python train.py --num_key_value_heads=2 --norm_place="pre" --decay_fraction=1.0
Each number is 500 + 40 x the weight over its row's rms, rounded and kept within 0 to 999. Layers, rows and columns count from 0. Numbers have three digits each. The size before them is the row's rms in percent of the matrix's.

# layer 2 MLP up, 256x64, rms 0.188, rows 124-165, columns 0-31
101:526472524428477477443545505437524490531557492555493556445527567485460506540466498424528466493508
091:520467487496443499405521485537522487499486523516520570443578491490471538503412495529496489421559
108:467482460487452506550459458497547515530448512543476541549551477584516475486516559501420445446467
080:570475526446479507530519517403536524421530543483559513466453486392518453492538494518459486469476
109:508456493446456512564492390568492626463464492515430554580539546519480472506479491493494495515567
054:504525503532493496483507490469504479430513483498468483488484426498469515475476521531391529498518
098:425536486477546525519550485520541479429449475499516532529502510452491543533568532452501546544490
109:516551480471550471471480455434521592403483541464556539468456488416548470571534505496462520536494
091:474449479554583519417487480462474507469510438495547464451474461468522500511451515461465519532526
076:504497551475503473486516509558505484489545467482450581500523453516471500416495512485536466567481
117:538577518477531516549439506597521520482522502500482540512511452472459486454516508432514541473570
099:572502490506549504453455475521472466490523457486468509539532516512448414488488466454508472497515
094:468465504536511445499463543531510604523531373456525575515509551484483516546518519479525494446465
096:559447486579517516505505512453464521523526517582540495463495539462509477463434444465489497581496
099:527467546473489475541557457448568545512378541422548532483488523480475478522473512508530452437512
067:546493507512550506552496504549559570463450489571477460535450512465468478486466448470495494482522
113:532535433532515465449461477497515510587479580464513518471523568492438557530419508493556478459495
098:502493503509471483439556486538562431522566457550528523553491430510480431506559491446543482499426
116:467492478534550470475519479528533440494537411509540463512618587473522538525547535509523499460435
102:553564457525510538537509485472526500479459472564507479525418482455474568584477526438453460532526
088:528556501496461503505439523448508530521506565459521549520477445444541518530460466497419534410457
088:531533422484443488515606487513528483533514502511533431530524447546475502504481456483503464586458
066:557492493495511494519497466483488499530598510555486482580476468468503447462409487515487537484476
127:502561448511475513575477469495487472482532541454554575472504464510505471529564508456510590555513
100:544502555531489543579517566453484562456473529434545481472461533446528472509490536508558521391511
102:450538509519555549533487467559510526424446565458508482506475453486472540451483537476509558590506
094:533529428532522461526580489457519475530570545456403607548451489531477464463501526493460478540512
089:488451559512504495509491419499509512504558446529423438466544508470509445505512444475479596487544
088:483430534513476415501486417484557545510520477432481501549539485557524426543512512499511509512538
105:507408481570560561502548518560476492420479443487467506436498465404465547521557503533484551501570
091:513523514528524525555468544588500497475495421549541569492476504539499521492436505502536490476352
100:457500497484553521484511516487490469445433453617552460496485566438560477519505545485507582496514
118:505467447575521479455397508543511489485489458450504622451568445535434445472445526462469504487527
077:503528531488447456519463542444554547403456562494489538512418518557508521596535539484540422467426
073:478479550486467514513530504486497465501510503479491545516546593456434513470462438433570495554499
087:507528503507586530460526507441489406488542488505514549532528516533480439530574470541477537478499
089:536500564449466518541471491460505527530511469540557591458497505597511416490525517488429514531445
113:523503471504432510558495473492525524545519477515517558502494448453533476482510480543428602636486
095:512459504558489556478516490516514558591540543438548529469459416510450494513494499511488557563496
107:457538519540492491441534504444536460517494482523518480490537483446478525550534527470426461494558
100:530490543595489485558451430532504493480536532511504574537453514554491472545496575482460526482506
081:539531511447478548549546506478494489513492583591500477512451507431529542438536489522536560495493
# layer 2 MLP down (transposed), 256x64, rms 0.173, rows 124-164, columns 0-31
106:482529549515530533524475473518495577474432563441529539461496447449462439502509575542414519415557
086:522516524499556536526525529473460480496542518514528482464506521511465467470479430474431500563417
108:471488451496468502451480555586483546518491514557551452478554485573482505514495514426554570419497
103:480439431458460474584562535551543517570454510544424512482434517515493502535469513497482517531491
101:514568515479477548481576462494455546438525480481512548485499520501547546530518463449490530460529
063:467488577486532542489447496458486476545477526437470525458510472433531487494595460535471499516483
092:579492489594531542549546407494464456522503467522472540571512575435532438487494436504467511442522
087:505562515534528528501475414534530537511472535523409479486518526550479433492478484476475553518497
089:493502484516488533496544427544509521483497473528481477510522485485419424504525442468499516443538
085:507496477513552414465505473546463465523522514473530547476541468516520531513498533498479489450479
135:507557505519457483521493470482527530502497517507450537431542470557419452494489451505549574479463
108:485437472458526542490426446478477592513500534546533539548518539492513512553448474483506522494484
099:472530459485506509449543570499604506546475527469483484543540431479448515457550583585538465508603
088:446509487481502520457490482455580499439493479476448503462536501510491604490497565583537487450542
123:455448495456525472494569527480497488464474484457489478468403472492489438528555448462444548516486
075:497534522476550574523468552526535513551497512533553601415542524585523526547481495478542511492515
099:520431544489471523576563557526495418527469493567469512457486533542580444511554528496457485502487
099:480495526571551508548484519519457533532496456571415509569478440489473523507551565547539501502495
112:501434541494422495536568492511489523485450581541454451505449520513553498560500510493498513494471
096:464474504442467425511480489526410465507524491442485475486545453440489453468482465539512526512503
102:487541485470453497451550516504513536480450467481535478550567530577525533508487545494599553533538
079:523485525527629489511431498492521555475521520469555532484468566570464437524521541513517498468530
062:506557498498491596530530525485525519514419488574519538497487494504571503552552474499539458532464
122:506532454549469439576484484501523481502516498537545570436540496544540543500522494503506505558478
105:467546530547491545419530517504537538454513483409542478533526522492480527537487500554522463503559
086:553499544517512586408504463521515543547502526580517535490496481517472488458486545504530549458484
104:492510477522435455513493491489499484549500585489536521526494527514437450520438457462455539549531
089:495536504500474449515532481527476482468424454513524484526483488473486539555441453429571426485459
092:482507468509532561497521537519460466446508497550488533471503508453478453520536495530463524498491
088:542540485476470476504429441465551535561455561503507531533503537538496430488421470493498430468515
102:489503455483497520511519537524538599498447460454551491437596503555499532454504513513487455498494
089:491524524475536435448475418482554515529553479455452585521528454457523476516511459487522529531493
120:490511496439539468525523442471533476480570476501515422561512509540542483419522515470494521555546
089:477437473493456452405481511509452493465520517432521549516546445539554528505543471556492496506455
080:453525511490567530531527575495553507492500461549529461570441472528564549519551502497469523523499
088:553487479501491493527527509617450526533542503474492455491540516480591545520493534478570486473537
082:569482517549530527474477559507516496458446555428498519508433523404514479526540420533521532463551
123:527551523505552588518489505506453487513501526456531495509435478521476516491554453429573565456528
093:523488453471497516490568494516508489477461461489487517497531492540595528554493509510543410482585
112:458534550443529570416435530476451499479455507504528555523538407547462541505465515528443486481484
100:477482491439505540486520481510475478473446462490485501509501481470427549432458474543529474574509